python train.py --vocab_size=16384 --norm_place="pre" --parallel_block=true --init="normal" --init_std_up=0.0165 --optimizer="soap_variant" --beta2=0.95 --final_lr_fraction=0.0 --max_steps=2245
Each number is 50 + 15 x the weight over its row's rms, rounded and kept within 0 to 99. Layers, rows and columns count from 0. The size before them is the row's rms in percent of the matrix's.

# layer 2 MLP down, 384x3072, rms 0.0479, rows 51-159, columns 1344-1407
098:62 37 33 64 71 39 42 79 43 47 45 45 38 30 30 50 71 46 56 77 37 86 32 52 61 53 68 31 43 56 45 67 62 32 40 55 61 51 63 56 50 56 49 66 42 43 51 67 56 39 59 89 35 42 48 70 49 60 50 48 65 58 82 46
099:44 65 48 35 55 27 55 62 55 38 49 54 48 44 76 71 60 51 60 70 51 68 42 45 39 41 52 77 58 62 51 53 70 52 56 27 53 31 54 50 58 70 34 55 39 60 28 68 43 28 41 72 43 73 53 50 50 44 79 58 59 78 63 43
096:44 40 57 64 53 48 46 44 51 35 57 22 58 57 98 67 61 90 58 50 57 51 25 43 11 57 39 48 51 50 39 58 63 43 58 62 74 44 51 21 69 43 34 62 65 55 93 36 51 28 52 64 69 81 33 06 43 52 64 58 44 57 56 53
098:44 63 60 41 40 71 49 35 52 46 14 45 24 62 35 46 62 37 45 36 49 23 39 59 36 32 41 30 38 55 45 45 62 51 70 49 38 50 65 42 50 73 42 73 65 52 71 40 69 57 66 48 47 78 42 71 26 61 35 57 51 44 46 49
099:46 75 43 25 50 38 49 36 47 70 20 85 47 38 32 45 59 64 30 60 40 74 62 77 45 43 67 26 44 57 50 35 38 26 26 32 45 62 23 45 58 44 75 53 57 66 45 42 29 30 59 44 48 69 71 35 51 48 61 41 58 72 53 49
106:64 54 51 39 31 52 57 48 69 47 48 35 47 47 42 34 59 25 51 51 44 41 41 48 72 61 32 48 24 53 39 39 68 61 66 26 42 48 43 52 53 57 21 43 42 70 59 65 54 71 67 59 36 35 26 38 35 35 52 61 68 47 50 42
098:61 61 61 58 36 68 46 57 56 46 43 49 59 65 31 32 49 92 41 55 62 74 23 58 31 48 73 50 47 54 72 25 60 38 56 58 55 58 46 47 56 59 21 59 52 23 61 48 58 74 55 66 45 50 57 45 28 58 54 53 52 72 47 59
095:33 42 49 32 54 37 51 30 36 39 71 31 59 69 63 34 45 34 46 47 34 55 42 59 41 65 18 40 53 44 52 59 51 63 34 46 76 44 55 67 47 54 46 64 63 32 50 72 44 40 56 48 54 29 58 28 32 44 49 53 24 53 42 43
102:48 74 49 42 20 55 26 31 33 47 41 60 50 60 48 28 53 40 51 15 61 51 74 55 46 59 35 43 49 49 40 46 59 30 52 65 35 53 57 62 37 38 59 62 19 43 52 11 65 55 68 62 43 48 55 35 23 35 83 82 46 50 40 54
098:43 49 46 48 37 57 52 38 46 16 34 53 64 71 76 72 46 63 57 69 35 39 63 34 55 40 37 65 40 29 50 66 43 77 40 41 49 55 37 52 31 59 69 49 47 45 84 78 35 74 50 76 52 60 55 40 56 60 59 53 24 44 64 31
100:44 43 73 51 42 46 43 23 67 37 82 49 70 72 39 41 39 48 63 55 64 72 63 33 25 40 29 70 20 48 45 29 35 49 43 49 51 48 35 59 60 63 28 50 40 53 35 45 63 77 55 59 52 47 59 30 31 66 60 61 63 52 62 58
100:59 73 38 76 61 28 63 86 60 70 35 40 42 49 24 41 24 75 27 54 44 39 62 57 75 28 31 77 32 50 37 25 66 48 60 23 29 53 36 50 48 75 33 47 51 45 65 41 29 52 67 41 56 47 24 37 50 51 55 38 62 38 56 39
100:65 67 50 54 47 54 73 58 81 58 69 59 59 76 22 60 42 57 46 35 49 73 64 38 55 51 51 85 61 44 56 43 63 64 60 53 70 33 55 31 26 70 20 43 64 40 52 62 44 49 66 44 45 44 39 89 28 25 48 54 50 51 46 46
101:59 41 40 32 59 37 64 41 59 70 41 48 56 62 72 73 35 40 64 49 33 51 57 44 46 51 64 81 34 54 43 66 62 30 82 54 54 33 34 64 23 46 60 39 45 50 40 59 52 53 40 73 40 31 83 62 43 53 72 43 61 49 55 44
101:43 39 63 54 47 62 56 66 74 29 33 63 33 44 47 49 34 59 75 57 40 78 70 36 52 69 54 42 14 17 42 27 69 66 30 49 26 53 57 26 37 71 41 53 58 12 58 55 37 47 65 54 39 01 37 58 42 66 78 36 25 77 49 43
100:49 55 43 85 47 44 41 44 34 62 35 58 56 48 52 09 36 53 51 65 48 66 63 69 38 45 59 39 33 60 32 45 50 25 75 66 52 51 58 49 57 52 41 52 55 27 55 58 61 54 72 70 45 40 52 61 58 57 41 45 44 46 56 55
102:48 32 70 29 37 60 07 57 31 60 38 31 36 68 50 49 64 67 34 78 43 43 74 49 69 54 28 53 51 80 51 46 41 31 35 57 59 59 74 46 42 56 59 41 17 53 55 41 41 60 56 57 51 54 60 50 53 61 31 40 39 47 41 43
099:67 60 83 50 58 41 61 47 47 57 44 42 58 62 41 13 58 62 56 35 11 44 35 52 18 48 63 16 52 54 47 53 48 55 44 32 46 53 51 63 41 41 50 52 64 47 59 39 35 44 56 58 43 75 48 77 41 34 30 66 32 40 53 42
097:47 50 46 29 51 55 61 52 36 26 11 32 51 73 55 88 74 55 56 53 61 37 29 36 45 44 36 51 76 77 56 55 49 57 66 53 46 56 41 47 42 72 30 80 55 38 58 54 38 71 49 53 54 36 41 22 56 19 44 67 34 48 42 48
096:29 31 48 47 29 77 71 42 79 69 49 36 47 43 49 49 69 62 54 35 69 83 74 55 51 37 65 46 36 72 51 49 52 32 65 56 49 09 80 83 25 68 43 59 62 61 64 51 54 55 35 57 25 31 34 59 25 56 54 54 62 31 32 31
098:49 59 58 40 34 52 72 32 48 31 60 43 46 47 51 20 31 43 55 58 67 76 36 71 48 56 62 33 39 59 39 86 42 39 33 44 61 55 64 61 85 73 62 30 35 52 03 13 60 56 70 50 43 40 72 77 30 57 12 48 61 61 68 28
099:53 48 37 47 73 39 59 38 42 58 57 52 49 59 51 45 44 39 53 61 53 46 66 55 67 58 49 70 41 46 55 44 41 51 58 40 31 24 43 56 48 55 63 48 17 43 54 40 58 46 47 46 76 32 60 61 57 55 74 22 20 40 24 55
097:58 55 73 35 25 48 56 28 19 38 53 60 40 54 41 42 77 70 43 37 60 75 67 62 53 53 61 54 38 52 42 63 45 37 15 44 36 64 74 23 59 40 33 11 50 63 26 46 44 69 50 51 46 65 48 51 57 49 44 52 73 60 53 28
104:56 72 47 63 41 41 61 10 53 33 45 51 50 41 39 74 53 42 43 49 53 69 47 64 53 55 67 51 47 57 59 55 68 32 22 59 81 49 68 74 52 46 37 49 21 50 44 45 58 49 68 47 47 44 35 34 56 43 70 68 49 56 58 36
097:59 20 36 46 44 54 57 42 69 48 31 51 53 58 41 84 51 34 57 66 49 37 61 45 20 29 60 29 25 52 47 26 58 24 36 81 71 63 48 39 40 63 72 62 49 33 44 50 31 50 62 59 42 42 57 55 50 61 38 57 57 75 58 69
099:48 37 66 70 63 58 24 60 26 62 33 59 60 67 67 48 75 54 80 62 66 48 42 40 83 33 44 34 27 40 50 57 53 55 46 53 35 45 56 49 47 61 54 43 74 43 50 43 55 32 66 61 59 44 41 51 52 39 51 30 47 44 57 47
097:39 45 44 48 51 60 78 58 31 46 47 70 47 74 60 29 44 52 40 67 40 34 72 58 76 44 33 55 50 43 61 36 28 49 65 49 49 57 54 37 59 46 21 62 00 55 75 52 43 69 65 61 74 61 51 59 53 21 36 56 30 56 60 51
094:68 38 27 48 26 51 29 32 28 81 32 60 52 63 35 50 02 54 32 40 47 52 46 39 34 41 74 45 48 48 54 87 59 40 74 48 49 44 54 41 49 36 29 56 35 64 55 47 53 33 40 67 41 31 57 58 62 72 61 44 66 61 65 60
107:66 58 43 19 47 56 56 60 40 59 43 46 53 25 62 87 90 65 42 52 54 61 44 59 49 19 55 34 45 44 57 73 54 44 51 60 52 29 47 40 38 46 50 50 49 55 45 63 74 28 62 64 45 58 61 50 84 43 49 78 59 42 39 48
099:54 38 49 43 45 52 46 82 59 48 35 45 59 19 49 33 44 88 33 51 40 62 52 38 57 40 37 60 26 32 47 57 59 73 89 79 44 68 58 31 52 58 51 78 56 41 47 45 30 44 58 56 56 61 57 48 45 55 42 42 18 75 39 38
100:38 67 60 38 42 53 42 33 68 47 69 49 39 49 30 48 43 63 58 66 58 44 58 55 36 46 51 52 54 36 54 46 34 59 38 22 54 31 44 37 47 45 98 22 57 72 70 44 48 54 33 51 43 35 44 54 28 41 41 55 37 64 45 43
098:53 62 45 31 60 44 75 48 41 42 36 56 49 42 41 56 67 62 45 31 55 38 61 43 53 49 62 24 31 54 59 66 62 52 20 48 67 62 50 46 43 48 43 72 50 57 38 70 76 55 39 54 48 43 51 49 26 33 49 65 54 37 29 35
100:46 29 48 65 49 63 39 91 31 59 35 56 49 24 53 54 35 36 40 50 49 58 64 42 48 65 52 39 58 42 49 24 68 37 41 47 54 62 62 55 61 45 53 32 37 47 63 54 74 53 18 48 52 39 47 68 35 89 23 47 53 50 57 60
101:48 42 71 54 43 26 52 72 39 77 18 55 72 34 68 56 57 47 53 64 48 78 43 38 48 55 57 42 71 31 23 64 00 49 59 33 38 50 37 49 45 49 78 61 41 64 61 37 26 35 64 67 45 35 69 55 64 46 51 55 53 67 49 52
098:51 56 55 24 61 60 61 36 43 36 54 60 34 70 40 61 61 55 64 84 44 36 70 43 20 49 39 43 69 63 48 54 42 42 53 48 76 48 81 52 44 40 10 39 42 32 52 60 79 51 37 31 42 49 55 30 56 35 58 47 34 26 49 46
102:30 51 33 49 43 38 59 65 30 47 23 34 40 49 23 27 31 35 36 70 43 50 52 59 48 49 50 63 26 40 50 52 55 67 33 57 70 44 56 55 46 64 54 56 61 38 66 48 58 55 45 60 46 40 56 30 32 35 49 52 66 51 43 44
102:50 71 29 48 40 53 36 72 32 60 51 79 39 60 22 42 55 64 61 34 36 42 42 53 45 59 42 50 51 54 63 52 46 64 70 50 54 42 29 35 35 50 75 44 31 11 23 50 25 71 47 72 60 68 32 71 55 52 55 41 48 71 47 18
102:57 33 60 54 47 48 58 25 49 51 67 51 61 39 17 64 38 44 65 56 63 17 30 28 46 60 35 27 65 67 45 51 58 46 29 32 59 48 41 60 43 31 20 54 52 56 53 54 48 67 33 45 50 69 68 78 56 64 54 75 74 50 49 38
100:60 54 46 51 39 45 46 59 49 25 46 46 48 16 59 46 39 50 37 34 36 74 45 48 45 43 32 68 46 53 27 53 41 64 44 68 26 30 45 68 53 69 42 41 54 48 31 59 69 39 53 46 42 45 80 31 72 32 50 50 41 31 53 57
103:56 57 37 63 61 46 59 48 67 40 33 59 41 47 58 50 54 51 76 67 44 00 44 53 58 64 19 74 45 45 46 44 68 43 69 35 57 48 39 59 61 43 38 63 25 40 67 50 40 84 28 76 47 42 66 21 37 90 58 45 51 39 46 40
108:67 61 30 59 51 21 49 52 57 61 16 60 40 52 51 27 49 52 51 58 62 35 64 25 21 38 58 61 66 42 55 70 33 39 55 33 31 42 52 54 59 53 56 52 71 44 33 59 25 69 62 29 58 60 57 32 43 33 45 56 52 34 39 50
101:40 53 16 33 81 51 31 42 45 50 53 63 62 58 73 80 53 58 59 61 43 35 62 44 42 49 50 31 37 27 43 52 62 62 61 57 65 33 45 46 52 64 37 40 75 55 69 14 71 74 27 38 53 35 49 15 22 63 70 71 46 85 67 66
105:43 46 84 33 50 68 46 58 30 46 44 69 43 45 63 22 43 52 47 48 26 50 54 51 47 35 10 81 14 48 47 51 37 31 43 38 44 38 58 68 32 29 56 69 36 36 31 52 19 72 60 52 44 68 66 39 38 37 59 37 51 30 40 49
099:49 41 14 53 61 52 39 20 55 36 58 77 61 63 64 69 65 56 23 60 56 62 53 45 55 69 48 70 53 49 46 56 81 54 05 54 58 34 30 40 67 33 37 71 66 56 36 69 63 47 44 42 45 56 37 31 55 57 48 80 62 62 50 36
097:52 49 29 50 64 56 50 54 47 61 22 63 59 52 41 54 24 35 43 50 37 89 42 48 52 51 41 50 87 37 62 55 78 63 48 58 64 66 56 39 42 51 55 35 69 45 52 68 87 85 37 55 50 53 31 57 63 26 70 40 45 51 25 48
099:51 35 36 57 52 44 48 68 58 62 50 52 52 73 51 62 41 63 45 43 37 58 57 36 27 42 42 57 14 50 40 48 09 71 59 73 85 34 47 65 77 54 32 66 51 23 28 47 51 46 47 38 49 47 57 32 42 64 73 60 61 57 47 43
098:42 46 36 56 50 33 53 64 43 64 50 52 57 44 40 79 62 52 39 35 61 91 56 74 58 38 55 28 33 55 62 61 35 36 42 37 53 37 60 55 34 41 73 40 36 45 52 56 73 45 79 32 59 50 35 33 49 32 25 44 62 53 45 49
100:59 51 37 52 62 57 47 64 59 43 42 23 40 29 64 37 39 65 39 65 74 00 55 30 53 62 38 51 46 59 42 49 39 59 84 42 56 41 46 30 45 55 66 71 69 60 42 55 60 68 59 41 68 22 63 41 76 47 54 52 64 47 52 56
103:57 40 45 66 52 55 47 39 44 50 38 53 49 13 54 69 71 39 68 53 55 41 68 65 53 09 59 34 82 72 29 47 79 35 34 50 45 61 45 45 42 53 47 70 49 31 39 28 72 34 77 69 46 42 36 24 56 35 27 80 44 56 48 57
098:44 58 54 59 68 64 52 33 42 45 70 37 29 68 34 50 22 39 38 62 51 80 40 46 82 62 55 26 41 45 48 49 48 40 44 60 64 66 56 61 50 38 42 32 27 35 80 34 68 52 53 60 34 69 63 19 42 34 37 60 48 55 71 52
100:40 22 71 28 33 66 58 61 43 64 72 58 36 38 40 72 58 68 65 57 35 51 56 43 45 44 41 51 40 37 51 30 49 36 50 32 43 54 65 51 59 51 68 25 45 75 21 51 54 68 43 34 58 51 64 12 54 46 43 52 35 41 56 41
101:23 43 58 46 45 49 41 50 66 64 34 57 46 45 00 74 34 57 37 51 54 48 52 33 39 49 48 57 45 48 53 14 68 36 50 59 56 62 36 81 46 50 61 34 53 65 37 39 49 55 57 29 33 10 50 34 25 35 48 73 38 81 69 46
107:56 28 66 65 35 49 69 58 42 37 55 58 49 60 74 32 75 30 70 68 57 45 45 59 23 52 63 90 60 63 57 31 44 33 66 48 71 72 67 67 28 59 60 62 35 57 69 15 23 32 39 75 56 19 60 50 51 34 51 49 51 45 45 57
098:63 49 56 38 21 64 67 32 42 63 52 31 65 52 60 59 52 57 55 67 45 54 74 56 38 63 47 11 53 45 57 47 68 53 57 57 52 53 45 21 52 36 48 77 65 30 34 62 36 66 56 18 55 56 72 61 33 54 60 89 68 54 49 43
098:41 50 19 48 52 74 64 74 40 70 44 56 58 54 39 73 61 35 63 76 52 34 50 49 51 39 45 38 52 46 52 58 67 74 50 20 72 08 50 41 56 65 60 27 33 56 58 53 59 64 49 43 40 55 57 56 42 50 45 73 56 42 71 46
104:40 49 30 69 51 52 76 40 36 36 75 41 35 22 68 61 55 49 61 37 62 33 39 46 56 46 47 67 51 59 61 30 23 36 53 51 45 69 28 64 49 56 66 57 67 44 46 78 40 57 65 67 60 50 53 48 54 71 34 42 54 65 46 57
102:60 55 39 29 43 37 45 48 47 55 63 36 50 46 45 51 26 41 54 54 72 51 51 45 21 39 36 57 37 43 50 77 60 52 57 57 51 21 61 26 53 51 63 45 50 61 68 41 64 62 81 22 61 12 38 57 54 63 75 51 67 28 38 29
098:66 52 31 41 46 71 53 17 53 29 43 79 33 47 50 25 36 59 60 63 52 34 58 59 45 62 47 56 49 54 42 66 66 65 66 35 48 47 36 24 43 46 43 40 54 44 56 36 46 50 57 45 49 43 52 82 45 42 55 56 33 53 70 42
102:42 40 58 51 32 59 50 55 46 36 99 13 64 36 23 66 40 68 34 02 51 33 36 48 69 51 57 56 53 18 43 51 79 54 35 56 51 16 46 73 37 53 24 73 56 32 66 40 49 97 74 58 68 54 57 45 97 65 14 51 49 48 44 82
097:55 41 68 73 46 38 52 53 50 42 61 64 62 74 30 37 63 46 57 79 52 52 76 93 38 41 59 76 47 20 42 55 58 52 27 42 47 34 31 58 57 56 64 48 58 48 66 40 26 40 68 50 44 41 40 37 69 54 46 37 41 40 54 55
100:54 35 49 44 46 54 67 33 42 46 49 37 58 62 48 38 38 63 59 26 58 67 82 39 55 34 67 55 49 46 49 33 56 54 57 32 66 53 31 70 52 43 47 40 55 43 72 40 70 32 59 60 62 66 36 58 80 47 58 41 46 60 52 42
101:51 19 17 52 83 50 66 41 23 49 92 54 52 58 43 63 65 41 60 27 20 69 64 41 38 26 40 52 23 44 57 42 21 65 66 48 47 37 37 49 63 52 47 54 74 26 37 48 50 53 74 40 41 39 51 50 61 47 60 64 24 60 49 47
101:65 49 64 27 46 58 42 47 52 37 48 45 38 65 51 78 75 71 44 62 66 27 46 27 65 25 43 72 47 73 43 44 48 79 79 54 72 46 65 72 66 34 52 57 45 50 17 38 44 28 42 42 50 35 57 76 34 45 52 61 54 27 31 61
097:58 53 56 63 30 54 31 42 40 49 38 41 62 44 58 41 91 33 41 59 45 53 26 45 45 49 39 45 54 58 59 82 67 69 60 48 46 49 65 14 36 53 65 49 18 31 52 64 33 40 63 58 55 51 28 37 49 62 42 66 63 43 56 56
103:38 61 42 46 62 61 64 57 47 32 83 60 33 50 53 49 43 41 50 51 36 45 78 60 13 50 53 81 30 35 35 55 44 46 33 61 61 49 29 53 47 20 57 45 49 18 57 53 63 53 64 27 59 47 34 30 64 53 39 34 49 42 36 48
099:42 54 63 55 75 46 37 72 42 48 44 60 49 47 62 45 36 76 56 93 51 48 37 55 73 39 32 60 41 51 38 31 46 49 40 65 47 53 79 42 41 40 52 12 31 89 63 43 54 34 61 53 64 50 70 25 48 57 56 33 23 34 50 46
096:61 46 41 36 49 50 55 43 31 54 65 33 63 41 66 72 46 29 55 40 65 66 73 43 46 63 59 55 71 41 55 46 47 36 74 51 38 30 45 26 39 44 10 58 67 53 87 67 55 39 53 49 44 44 64 60 68 37 54 53 62 62 47 39
102:45 62 28 49 62 65 49 56 61 35 83 24 51 33 37 49 45 45 21 50 39 81 57 53 32 52 30 26 58 41 61 65 66 38 53 36 53 48 48 68 36 33 53 51 53 33 41 46 68 72 53 67 53 69 64 38 20 64 58 45 81 58 53 77
108:52 62 45 42 58 15 53 52 53 59 52 37 56 37 39 22 50 56 53 70 68 51 21 47 33 51 38 73 81 43 56 55 60 32 46 53 44 49 42 72 59 39 52 47 48 64 39 59 47 57 74 63 58 68 47 33 46 45 41 72 70 43 28 55
098:59 46 61 58 36 50 09 45 36 45 74 38 53 48 77 38 25 44 47 51 39 63 69 53 45 50 28 56 58 42 52 64 27 31 75 59 28 42 73 38 51 74 55 55 44 72 43 45 26 52 39 23 49 47 32 49 22 55 58 39 61 62 66 73
103:13 71 68 59 60 51 32 66 35 44 23 53 58 29 38 39 32 49 52 59 21 45 50 50 39 32 43 46 31 57 53 42 37 59 35 36 53 60 66 43 37 63 48 45 70 36 51 35 69 31 52 33 68 39 49 51 55 59 53 62 38 45 40 74
105:55 68 61 53 42 56 18 48 52 52 69 60 46 43 67 71 53 45 70 80 57 42 44 57 71 58 40 47 58 67 44 26 33 40 54 47 50 40 46 58 40 55 66 78 33 49 27 38 46 68 69 67 46 44 38 78 38 74 49 49 59 67 59 47
100:43 65 55 58 18 36 40 39 44 34 08 68 67 63 53 15 48 69 68 55 31 62 39 50 31 45 28 56 69 36 45 59 65 39 54 42 59 64 48 83 62 27 55 13 75 31 64 88 55 59 43 50 63 41 49 39 39 66 64 30 49 54 29 27
103:45 55 53 54 45 37 44 70 65 80 50 40 54 38 63 25 61 50 58 34 48 51 52 62 74 75 61 26 71 38 65 44 48 34 47 24 30 71 50 61 51 27 56 41 62 70 59 47 88 65 28 33 37 25 45 26 83 48 41 58 45 58 51 69
097:47 52 16 57 26 46 61 58 38 76 43 63 43 64 59 37 90 29 64 68 47 57 46 57 67 44 49 51 67 58 49 52 38 34 65 55 51 61 46 31 34 61 40 71 53 66 32 43 84 92 44 52 42 05 23 19 61 46 42 45 46 47 46 46
100:53 65 44 40 39 43 26 52 37 54 41 80 59 36 72 31 76 42 54 32 59 46 52 80 54 56 34 51 50 40 23 41 23 45 52 36 51 46 62 43 56 56 69 64 78 33 68 57 46 45 35 44 49 61 42 54 25 51 29 44 75 50 40 52
096:63 69 49 57 53 35 55 61 52 43 69 43 54 66 46 68 77 34 45 66 52 62 58 69 63 49 64 28 39 51 62 52 43 63 56 44 50 48 34 45 48 54 18 45 66 48 51 36 60 53 50 61 26 68 49 24 50 44 79 22 31 51 60 56
098:50 54 61 47 67 39 67 41 51 80 44 53 43 51 45 58 65 60 31 28 48 62 54 47 34 46 70 26 52 46 52 75 63 50 46 34 64 61 28 41 39 35 29 27 33 55 83 60 43 57 60 51 59 56 78 44 25 63 63 48 35 27 61 52
097:41 64 40 51 61 72 38 43 63 30 09 64 65 77 45 78 38 50 47 50 57 36 35 43 49 72 20 62 52 46 52 48 34 50 24 74 53 25 29 35 47 52 59 78 40 38 59 31 42 26 62 43 33 48 49 59 30 45 77 50 56 53 51 44
097:54 60 44 42 74 48 49 52 42 37 59 71 50 77 46 32 51 55 50 49 60 34 47 51 32 55 69 45 79 52 35 65 61 49 59 62 23 94 63 54 44 78 71 61 82 76 69 45 46 55 30 56 60 35 50 26 45 60 81 50 52 46 32 21
100:70 63 44 25 55 58 45 44 46 65 60 44 61 48 69 37 38 46 40 53 81 71 86 58 39 44 70 64 17 33 46 50 55 35 55 61 31 43 38 73 26 57 27 99 50 54 66 38 69 53 50 60 60 59 54 47 53 63 54 42 29 48 46 61
098:41 56 88 64 41 53 75 22 48 60 37 50 54 66 56 42 54 61 49 44 64 62 38 42 67 59 53 59 61 46 51 55 53 62 34 58 54 39 50 26 68 47 67 41 82 34 72 41 61 63 56 72 46 71 54 58 45 32 54 50 69 60 53 34
098:49 37 42 76 50 70 60 42 46 73 23 69 44 60 44 45 33 59 44 48 50 51 29 18 33 45 48 64 39 41 77 42 70 44 39 73 44 50 31 69 49 58 54 59 37 20 49 38 36 65 15 61 61 60 52 56 51 56 55 57 10 39 23 25
098:68 35 41 53 66 46 40 46 42 69 23 47 50 22 56 69 46 36 46 24 34 65 59 53 56 65 59 40 82 54 50 70 52 59 48 65 37 78 54 51 71 60 56 48 54 69 51 55 32 41 42 47 58 39 58 65 45 50 52 35 72 48 42 65
101:44 49 68 64 52 70 60 20 56 62 66 67 57 63 34 50 41 66 15 51 39 58 76 44 46 67 60 46 44 37 83 39 50 46 74 55 54 44 65 36 47 51 62 25 56 52 44 35 68 42 59 21 51 36 40 61 87 70 49 47 74 61 82 30
099:66 48 40 34 77 48 56 36 42 34 62 56 39 51 64 60 68 40 48 41 58 68 23 63 54 39 56 57 62 63 60 52 50 25 45 65 65 35 36 51 24 63 22 50 39 58 46 35 60 84 59 56 34 68 57 50 50 61 53 63 44 14 53 41
097:69 54 67 41 67 49 73 55 39 45 72 63 50 28 65 22 52 43 38 77 60 26 42 68 19 59 49 48 53 47 45 36 38 47 37 59 50 59 51 27 44 59 47 38 25 31 17 75 43 48 52 50 62 71 57 65 43 61 61 29 31 51 57 62
100:58 85 31 12 57 42 37 69 40 61 37 63 61 27 31 32 39 38 62 57 07 89 48 55 37 63 59 91 66 52 74 53 47 23 44 44 44 37 62 36 33 35 74 39 36 62 51 57 59 52 35 54 64 50 69 43 53 58 23 41 63 54 46 37
101:38 44 46 42 32 50 40 59 41 45 71 21 43 56 41 32 47 38 39 46 40 44 44 42 20 65 65 37 77 55 48 46 69 31 64 69 80 54 44 50 57 29 60 44 41 35 53 47 72 66 65 14 44 47 68 15 78 30 61 64 33 55 49 52
097:71 54 34 29 46 60 32 49 43 57 51 35 32 73 68 87 55 50 51 47 40 48 34 47 55 50 32 53 50 29 50 13 41 32 76 35 57 49 62 42 40 59 49 74 73 31 39 62 11 43 44 59 57 53 43 60 68 34 53 26 66 76 51 44
098:56 70 58 53 57 51 47 50 52 35 42 34 38 48 38 30 65 47 73 57 48 57 53 28 52 46 38 38 60 44 56 60 56 59 38 40 67 63 59 52 59 56 40 21 52 31 48 30 51 50 51 65 55 53 37 27 64 73 45 57 42 46 65 51
104:53 32 53 70 38 57 45 35 71 59 50 60 45 33 41 55 43 35 39 75 41 38 43 60 40 26 32 39 62 44 49 54 66 56 25 18 60 59 44 42 52 58 50 71 64 69 57 54 47 48 43 45 30 62 68 41 54 31 51 31 68 36 28 43
108:70 54 36 59 65 54 59 78 45 40 57 51 41 41 51 00 88 28 56 72 46 45 75 36 58 61 55 78 66 45 16 28 64 59 73 43 42 56 52 17 62 52 86 59 50 49 49 44 57 42 66 63 49 42 34 10 51 51 70 51 48 35 52 46
098:56 35 55 51 42 48 63 53 80 57 65 35 47 43 25 57 35 42 30 35 38 42 28 25 58 25 74 83 81 53 53 49 21 44 85 31 52 62 52 69 33 40 48 65 25 58 64 89 68 45 49 48 63 47 59 38 63 51 52 64 56 64 54 58
100:43 45 32 49 61 61 63 45 18 38 60 70 47 42 53 43 64 52 53 68 59 79 57 69 50 37 47 32 34 38 37 67 69 45 51 76 50 57 61 28 46 74 56 56 93 46 66 53 44 55 50 53 37 67 30 39 53 46 29 50 49 18 39 49
101:52 45 48 47 32 60 34 26 40 51 65 50 55 39 41 66 50 54 39 72 60 35 64 57 35 51 63 63 27 48 30 53 36 58 55 68 60 45 61 59 39 67 34 52 73 42 30 52 64 50 56 62 48 32 56 00 55 41 72 59 65 33 54 47
101:54 59 58 51 82 51 45 56 48 71 55 45 43 48 42 41 57 22 38 69 48 71 53 72 47 69 41 57 34 27 54 39 49 48 55 15 41 53 23 59 55 64 47 45 57 71 63 67 60 57 53 42 58 49 53 12 60 52 71 40 52 52 33 69
106:55 56 37 32 50 46 44 40 39 42 29 38 37 48 52 58 45 31 66 46 41 62 71 38 81 64 54 58 49 24 18 44 44 44 48 46 42 41 38 67 49 53 39 62 35 60 33 49 71 61 63 49 53 70 59 43 55 50 40 48 52 52 49 44
099:37 37 67 65 57 35 59 36 71 39 42 62 49 59 54 60 56 66 61 58 47 66 41 60 75 59 39 48 71 48 49 77 55 50 35 49 61 37 84 19 63 59 46 54 50 56 30 44 82 64 70 46 59 55 82 34 60 76 59 74 39 52 57 50
100:43 41 86 51 61 34 49 53 34 49 61 61 72 71 71 55 61 62 66 51 75 45 17 40 69 41 42 49 62 59 40 18 40 51 49 52 66 45 32 65 47 62 79 39 57 70 40 22 71 31 47 62 59 64 58 39 49 46 60 55 52 37 73 42
101:58 50 72 41 69 59 53 62 54 55 51 60 40 54 52 35 86 60 63 34 65 52 59 64 38 33 52 52 69 64 69 36 79 63 40 77 57 64 56 43 62 43 51 30 39 36 62 59 54 41 68 48 47 22 54 42 58 35 54 77 47 61 47 49
101:45 46 46 77 29 42 65 81 47 62 64 48 49 64 60 59 30 41 43 60 42 57 48 56 39 58 61 57 32 38 58 50 74 52 20 31 75 86 53 51 53 46 37 45 64 34 99 73 53 44 43 55 28 31 34 51 73 69 55 43 33 51 54 48
102:43 63 61 48 62 45 35 63 35 28 14 37 51 38 75 43 57 61 79 60 60 40 25 55 39 56 39 80 53 52 67 63 64 65 81 44 28 64 31 33 59 54 54 42 69 59 71 54 56 48 37 38 33 32 16 53 17 61 46 57 34 53 49 36
101:63 63 88 27 70 50 43 70 66 32 18 48 50 44 69 81 72 18 57 61 40 45 50 49 42 53 18 57 59 53 63 99 65 60 21 40 66 54 36 43 49 58 59 63 31 49 39 71 61 60 43 60 41 73 39 62 38 68 37 24 52 40 53 32
101:44 32 72 32 46 93 56 32 50 38 38 45 71 76 64 47 50 72 27 63 15 27 78 22 50 50 70 50 56 41 54 44 33 61 51 61 35 43 42 25 52 56 31 54 32 23 41 56 30 66 50 65 52 62 64 54 35 71 43 53 69 33 60 75
107:62 30 37 68 73 45 73 42 55 57 43 39 54 50 04 23 52 66 55 65 84 33 59 39 63 56 54 08 52 44 53 76 43 37 42 47 44 22 60 67 66 72 46 26 52 49 43 50 64 40 35 51 51 70 52 71 31 67 48 46 27 70 70 75
101:59 41 34 64 28 60 73 54 41 49 30 54 49 46 66 56 09 28 46 54 51 61 37 44 33 43 38 41 32 60 52 61 60 52 66 20 50 59 50 73 49 48 54 37 50 36 60 32 32 32 45 37 59 82 47 53 52 52 24 19 43 78 36 45
096:59 40 71 49 31 42 57 45 71 64 49 63 54 30 34 73 50 75 44 27 44 59 57 49 32 45 42 11 50 40 45 64 33 39 32 73 69 42 49 63 47 55 47 24 84 72 53 48 52 39 53 39 48 61 49 36 39 83 51 61 55 61 66 43
102:49 61 37 49 61 53 69 58 58 17 80 78 56 55 61 64 56 13 60 53 47 53 59 56 63 60 45 60 71 54 52 81 46 50 46 56 25 46 29 40 57 47 68 32 35 68 59 73 26 37 48 46 44 23 45 03 23 32 29 46 46 49 36 33